Part of a small language model's weights.
Size: 11 layers, width 640, 10 heads of 64 (2 for keys and values), MLP 1728 SwiGLU, vocabulary 16384, 102M parameters.
Architecture: rotary positions, no biases in attention or MLP, untied embeddings, normalized queries and keys, some layers without positions, local attention windows, gated attention, exclusive self-attention, value embeddings, hashed n-gram embeddings, a smear gate, an embedding shortcut, learned residual scales, skips across layers, capped logits.
Each number is 50 + 12 x the weight over its row's rms, rounded and kept within 0 to 99. Layers, rows and columns count from 0. The size before them is the row's rms in percent of the matrix's.

# layer 8 MLP gate, 1728x640, rms 0.0299, rows 215-223, columns 512-639
102:62 40 60 49 41 48 36 73 55 42 34 57 56 52 48 45 40 33 39 65 48 67 55 37 57 44 60 63 55 42 25 47 46 50 60 48 44 49 53 34 56 31 25 39 30 54 64 42 46 64 43 49 42 49 61 46 29 30 57 53 32 71 33 56 64 58 42 55 45 62 57 37 52 64 45 46 61 24 32 57 45 65 26 50 26 53 70 66 26 56 58 35 42 50 47 47 41 41 48 52 54 44 51 40 36 63 50 60 42 51 48 22 47 58 68 31 44 64 49 39 56 43 45 63 44 44 62 48
099:45 74 41 57 50 32 48 61 45 61 58 50 52 54 54 39 38 48 46 45 59 54 41 39 42 58 53 51 65 49 57 74 46 70 52 49 41 76 46 31 44 30 65 38 58 49 58 50 59 54 49 49 38 62 59 51 42 47 52 53 47 54 56 65 39 32 47 39 56 81 29 55 48 53 55 61 49 31 73 71 68 30 45 79 36 31 24 38 53 46 42 50 49 34 29 51 45 70 69 53 44 36 62 38 54 59 47 38 46 45 25 21 41 72 20 43 39 49 68 34 36 30 54 47 71 51 46 46
099:20 53 69 58 49 39 41 36 48 57 33 69 39 63 66 58 54 48 74 67 45 38 41 67 51 56 53 52 49 67 64 64 47 41 52 59 60 63 30 47 72 44 63 54 41 53 55 44 54 34 58 77 55 52 55 51 80 36 48 58 30 54 45 48 52 46 26 32 75 36 62 38 40 55 54 45 30 38 54 54 29 40 44 51 52 41 54 66 42 56 56 65 59 63 60 43 50 49 59 66 67 44 38 33 40 79 34 48 52 66 19 37 45 42 57 53 36 39 41 50 64 46 58 41 55 53 62 37
098:17 40 19 65 38 50 64 66 33 34 39 27 59 62 57 45 50 36 57 41 50 40 59 58 53 52 49 32 55 49 68 41 63 54 45 63 55 78 61 50 75 34 58 58 43 59 53 70 34 72 24 38 58 47 51 42 62 48 62 54 50 54 42 54 57 49 59 46 42 78 50 66 54 40 48 39 49 49 40 57 33 61 50 46 66 11 70 51 46 67 18 42 39 49 45 62 47 53 50 57 55 79 38 34 40 54 56 34 51 50 45 39 51 06 58 56 30 54 64 44 54 41 48 76 48 45 59 51
102:50 39 20 64 44 53 39 40 50 25 43 41 61 53 37 66 34 47 66 63 49 42 56 60 50 46 56 52 69 56 51 54 53 34 50 64 61 45 68 58 33 53 40 51 23 62 55 30 43 33 63 37 45 49 54 36 36 38 59 41 40 42 60 66 52 57 29 74 55 37 41 43 46 63 59 40 63 43 42 51 51 51 54 55 47 46 84 38 25 40 47 64 58 50 57 58 50 65 50 17 41 38 26 49 36 33 43 34 62 29 62 61 52 55 53 57 61 54 39 39 63 40 43 65 51 65 52 32
102:32 49 52 53 52 56 65 37 41 47 56 52 67 63 47 70 34 47 55 50 55 48 53 59 67 37 58 71 32 55 61 45 60 46 51 48 42 57 61 59 61 45 44 61 40 56 66 36 63 55 42 63 51 56 37 38 34 37 67 63 51 50 49 47 40 61 71 67 49 36 36 36 46 36 34 50 40 62 45 62 34 55 45 49 41 50 60 60 35 42 51 37 52 53 57 39 62 42 27 62 57 71 28 64 37 49 41 52 62 45 61 40 49 40 70 27 62 85 61 42 59 53 63 33 61 54 51 34
094:59 68 61 35 69 53 55 51 32 26 52 59 46 63 59 62 67 78 63 58 47 49 52 47 60 44 63 69 56 62 39 63 60 35 55 61 73 41 59 52 58 72 33 40 39 61 57 37 60 44 21 57 45 38 43 45 32 54 40 63 33 43 33 50 43 40 29 50 57 65 29 47 52 37 67 63 47 43 44 45 63 54 48 42 61 57 61 41 62 32 47 47 36 34 52 11 39 42 63 40 51 43 50 28 50 45 37 44 51 45 42 68 67 48 48 77 44 40 40 48 20 33 58 42 23 43 43 59
101:56 45 50 58 58 42 32 54 46 15 46 56 62 62 57 37 37 44 56 56 49 71 51 34 45 62 55 41 66 39 34 33 48 44 35 37 22 68 13 72 40 59 45 75 46 69 38 46 60 68 47 57 44 50 57 51 54 38 43 53 46 49 67 38 54 28 61 40 46 51 44 51 59 56 57 37 65 51 27 43 42 46 59 46 51 37 41 58 27 35 46 45 62 61 48 46 48 61 64 55 48 37 60 53 30 50 70 49 47 37 54 52 51 61 68 36 62 57 52 46 54 44 58 53 39 48 27 36
092:55 49 59 75 53 47 54 38 67 40 48 60 46 70 43 36 11 39 55 59 50 78 54 38 66 38 48 65 48 50 44 79 73 41 65 43 68 56 58 25 51 69 46 57 40 60 61 68 53 74 56 38 44 50 58 43 56 37 62 67 33 54 62 77 45 72 50 40 47 41 63 47 56 40 47 49 51 57 68 51 60 27 51 41 21 48 64 42 49 52 63 59 71 46 55 36 42 51 60 37 54 70 26 65 51 61 51 45 64 57 42 45 48 32 57 75 45 53 58 45 35 52 50 55 53 60 63 51
# layer 8 MLP up, 1728x640, rms 0.0299, rows 215-223, columns 512-639
101:58 47 40 49 51 56 50 42 42 49 45 59 50 63 55 50 62 67 74 48 47 27 57 49 54 34 67 43 51 30 48 43 45 69 54 62 49 38 33 49 74 48 33 38 42 47 66 40 43 22 52 53 54 52 44 46 39 60 55 51 65 48 48 46 39 45 62 47 63 61 38 60 54 71 44 45 44 34 63 44 59 54 80 37 37 52 50 45 54 48 40 41 60 40 55 36 45 58 45 55 45 49 41 60 35 51 52 63 54 49 35 57 59 14 59 69 70 47 72 46 63 42 51 72 29 29 41 62
098:51 40 51 24 59 61 49 66 49 26 56 40 66 36 48 48 67 49 41 60 35 65 45 45 62 38 45 54 59 59 29 63 61 57 60 40 53 53 51 46 36 48 52 33 66 60 50 56 43 50 55 34 49 27 64 67 32 54 57 61 58 38 36 52 59 39 88 42 30 43 42 67 60 72 53 50 44 28 39 54 56 60 44 82 55 50 48 45 38 64 54 51 48 61 63 39 45 88 41 52 42 54 28 53 31 36 62 55 68 57 69 74 48 64 45 52 78 26 24 45 47 66 60 85 42 52 36 45
095:70 28 45 51 23 63 38 71 64 67 40 38 45 41 39 68 60 68 38 55 73 67 61 57 60 83 32 46 44 50 41 51 72 77 71 51 66 56 53 65 66 50 53 52 56 54 15 52 36 54 57 34 38 59 66 54 24 36 49 26 38 65 62 49 36 44 68 66 56 50 57 43 33 48 65 33 67 74 66 56 50 21 56 48 43 37 48 54 70 45 49 27 58 82 37 55 63 60 48 41 62 36 69 49 57 56 53 59 67 69 59 53 59 33 54 25 55 38 46 56 40 50 25 39 31 44 61 68
099:43 57 22 54 54 40 47 45 31 40 50 45 56 49 61 59 54 57 73 44 44 73 59 53 46 41 45 55 58 47 38 41 82 45 35 27 29 38 57 39 28 40 62 42 65 41 41 54 47 51 39 40 54 54 51 47 45 45 48 47 33 28 27 55 79 47 38 74 33 65 47 46 44 51 36 45 61 35 58 44 49 52 45 19 74 41 26 37 45 51 56 35 39 58 60 63 36 51 52 43 34 51 48 38 71 44 48 50 71 50 52 48 43 63 47 66 50 35 51 37 48 64 41 41 42 58 49 70
101:50 40 60 56 65 46 63 58 56 46 68 52 51 57 66 41 37 37 59 22 47 39 62 54 43 65 55 51 36 49 59 52 45 71 52 58 47 59 29 45 34 32 56 77 52 37 52 37 41 52 36 51 54 43 33 51 56 50 36 44 38 47 57 47 45 37 45 57 61 49 54 49 48 29 70 47 50 59 68 52 56 45 48 69 45 76 33 64 46 62 47 34 46 56 55 42 37 41 47 58 51 62 47 52 54 53 63 65 56 49 34 37 68 48 51 55 49 60 53 36 45 47 38 45 65 50 47 52
104:61 43 59 60 40 54 34 71 47 68 62 44 46 42 63 33 47 31 47 35 59 46 71 50 49 43 37 49 53 42 51 40 38 47 48 40 38 63 62 56 58 47 63 58 55 58 44 58 50 51 26 46 58 56 69 46 38 54 58 47 19 33 72 66 50 47 44 38 46 52 40 31 39 46 48 47 62 64 63 61 36 51 47 54 61 61 53 72 48 40 46 36 69 59 23 58 70 36 52 50 33 44 36 28 47 55 33 61 60 44 45 33 53 48 36 48 60 54 26 55 45 53 54 39 61 40 60 57
095:49 48 55 44 33 50 56 59 47 30 48 61 51 23 58 40 52 51 55 64 39 60 49 85 39 48 45 40 42 56 40 69 45 84 50 73 39 51 38 63 55 53 26 53 38 56 57 45 38 69 41 51 54 21 57 46 63 49 46 42 44 28 47 57 45 58 39 40 37 51 55 60 35 42 59 49 36 53 44 50 57 56 52 58 48 61 58 41 38 62 34 67 64 60 71 57 43 60 64 33 57 58 40 45 58 21 35 52 45 41 55 29 70 38 63 37 39 41 50 56 36 53 42 65 39 57 09 57
097:42 55 43 51 44 48 56 72 51 60 45 46 62 52 62 37 47 49 55 56 50 60 56 57 61 55 66 32 45 42 38 48 69 54 37 41 35 57 47 46 52 51 53 33 33 41 51 43 48 71 49 52 57 38 37 55 41 14 48 57 50 49 52 45 44 44 36 51 50 56 51 30 66 44 62 45 69 42 47 59 57 38 60 35 51 59 61 44 28 44 57 49 37 48 36 52 83 79 62 59 56 33 49 62 18 50 48 56 29 63 28 41 52 42 50 50 49 35 43 50 49 38 51 47 36 48 42 55
098:33 41 42 31 53 48 69 54 44 42 68 71 22 50 46 36 41 36 50 65 65 48 46 37 74 54 32 79 44 53 37 41 57 54 46 38 55 49 65 16 56 54 34 60 52 61 51 58 41 62 73 42 55 64 47 69 22 39 63 61 45 47 60 32 46 42 50 63 44 47 52 39 52 54 41 48 64 45 48 35 42 43 47 36 42 58 56 29 48 55 77 57 40 49 56 31 54 41 69 54 32 63 42 40 47 42 30 54 43 66 69 43 31 41 53 40 44 50 56 28 58 42 51 64 61 37 45 34
# layer 8 MLP down (transposed), 1728x640, rms 0.0299, rows 215-222, columns 512-639
101:49 55 51 43 49 73 60 32 45 39 31 56 56 33 57 48 63 63 61 30 52 48 68 45 50 61 44 64 50 60 56 47 30 56 45 55 46 50 47 43 55 49 38 31 68 46 83 37 56 28 46 61 61 49 65 56 32 50 72 65 52 72 35 49 58 68 48 41 40 39 40 54 47 56 46 48 47 57 59 48 36 64 43 43 40 37 33 64 52 46 66 34 56 43 46 42 45 65 37 34 65 55 44 53 50 52 48 47 59 59 39 61 59 76 68 61 51 51 51 47 57 47 36 55 54 43 60 59
097:53 47 51 58 46 63 35 51 46 60 39 41 71 60 37 33 39 84 48 58 47 46 69 45 62 42 31 53 65 40 36 54 74 59 76 33 26 39 30 40 50 39 50 57 55 73 52 55 50 49 40 61 52 66 67 46 41 33 50 38 53 40 25 49 62 61 82 44 47 54 50 30 57 48 33 48 44 55 56 61 63 51 50 71 32 64 58 44 48 57 64 60 84 59 48 57 41 58 39 64 45 56 60 45 44 60 46 51 35 44 53 46 26 44 37 63 59 45 30 39 33 45 30 62 45 69 43 64
101:49 51 23 30 68 47 60 52 38 83 57 69 52 58 34 52 63 58 50 28 51 46 40 49 36 50 52 67 59 49 47 30 56 73 50 54 65 51 70 42 50 33 72 51 51 53 36 50 55 38 54 58 40 41 38 76 52 57 69 31 59 48 54 42 41 34 57 59 29 73 43 55 67 60 25 39 44 45 59 44 58 47 50 54 64 38 62 36 31 33 41 67 51 65 75 52 54 45 44 60 63 69 62 49 48 39 54 46 49 55 68 59 43 47 73 53 61 71 41 48 53 34 63 38 40 25 73 47
099:60 61 55 43 49 38 63 52 64 35 52 55 47 58 49 40 25 34 50 33 45 37 56 53 53 41 49 57 53 37 44 56 73 29 39 40 64 58 61 70 71 49 46 40 40 45 34 52 72 59 46 65 66 62 44 34 48 35 63 43 56 34 58 34 67 51 45 49 43 54 51 53 44 69 64 68 65 50 51 17 42 53 72 58 41 35 51 69 58 30 37 62 57 52 28 43 42 42 56 62 59 58 44 31 37 43 51 52 53 53 62 52 17 14 48 54 30 42 71 37 45 50 53 24 42 36 50 47
103:46 38 33 32 61 32 70 68 37 58 79 55 37 44 47 62 57 48 55 37 24 68 72 53 52 58 58 34 54 47 52 44 62 69 44 53 37 49 44 50 31 59 55 47 67 27 57 63 33 52 37 63 43 53 58 50 48 57 44 62 47 41 47 26 39 40 47 44 53 54 42 35 35 59 31 60 34 37 68 61 61 35 44 49 22 35 53 75 54 44 38 28 59 21 74 44 64 66 37 55 50 46 44 44 44 58 45 52 46 63 51 49 53 34 42 54 18 61 56 47 52 50 62 43 40 49 47 48
103:76 70 28 49 62 69 23 54 43 61 33 46 54 51 45 57 34 42 52 33 58 41 49 49 56 64 53 53 42 61 60 52 66 39 46 37 42 66 59 53 39 41 58 53 38 37 63 46 52 80 40 58 65 40 41 54 53 60 52 56 38 60 47 65 50 57 63 47 67 47 57 42 29 38 45 30 55 49 32 44 60 75 44 49 39 41 43 85 42 28 53 46 44 47 31 46 41 60 52 53 43 46 47 64 59 31 41 36 70 51 39 48 74 50 53 40 64 37 54 61 71 52 71 57 17 41 38 55
098:41 83 63 48 73 49 55 57 39 50 40 45 31 80 34 59 34 74 65 49 60 49 52 51 73 30 40 37 47 58 46 52 46 47 33 57 50 66 65 79 51 46 65 42 60 55 51 64 40 32 55 52 34 55 36 61 35 60 39 29 46 28 55 57 44 46 55 55 37 60 74 63 30 58 36 31 44 43 64 53 37 48 44 62 37 58 35 69 47 58 62 53 50 58 40 33 55 59 65 29 46 47 51 59 39 25 75 57 49 61 59 26 69 59 43 34 43 49 25 68 32 29 49 44 37 49 43 68
098:36 49 48 50 57 44 32 59 43 24 76 48 39 60 51 67 22 43 47 85 45 64 46 27 51 26 51 64 55 63 54 45 56 51 58 62 23 72 45 61 45 64 48 70 46 65 50 48 67 74 58 65 48 38 54 50 29 52 33 50 52 52 66 61 31 42 59 33 38 51 44 57 53 76 52 27 62 25 45 44 50 77 47 49 53 31 69 57 28 43 56 48 33 51 49 49 58 42 58 61 72 37 42 62 47 46 45 63 47 45 40 50 46 49 50 54 57 46 43 45 59 34 46 61 39 44 44 39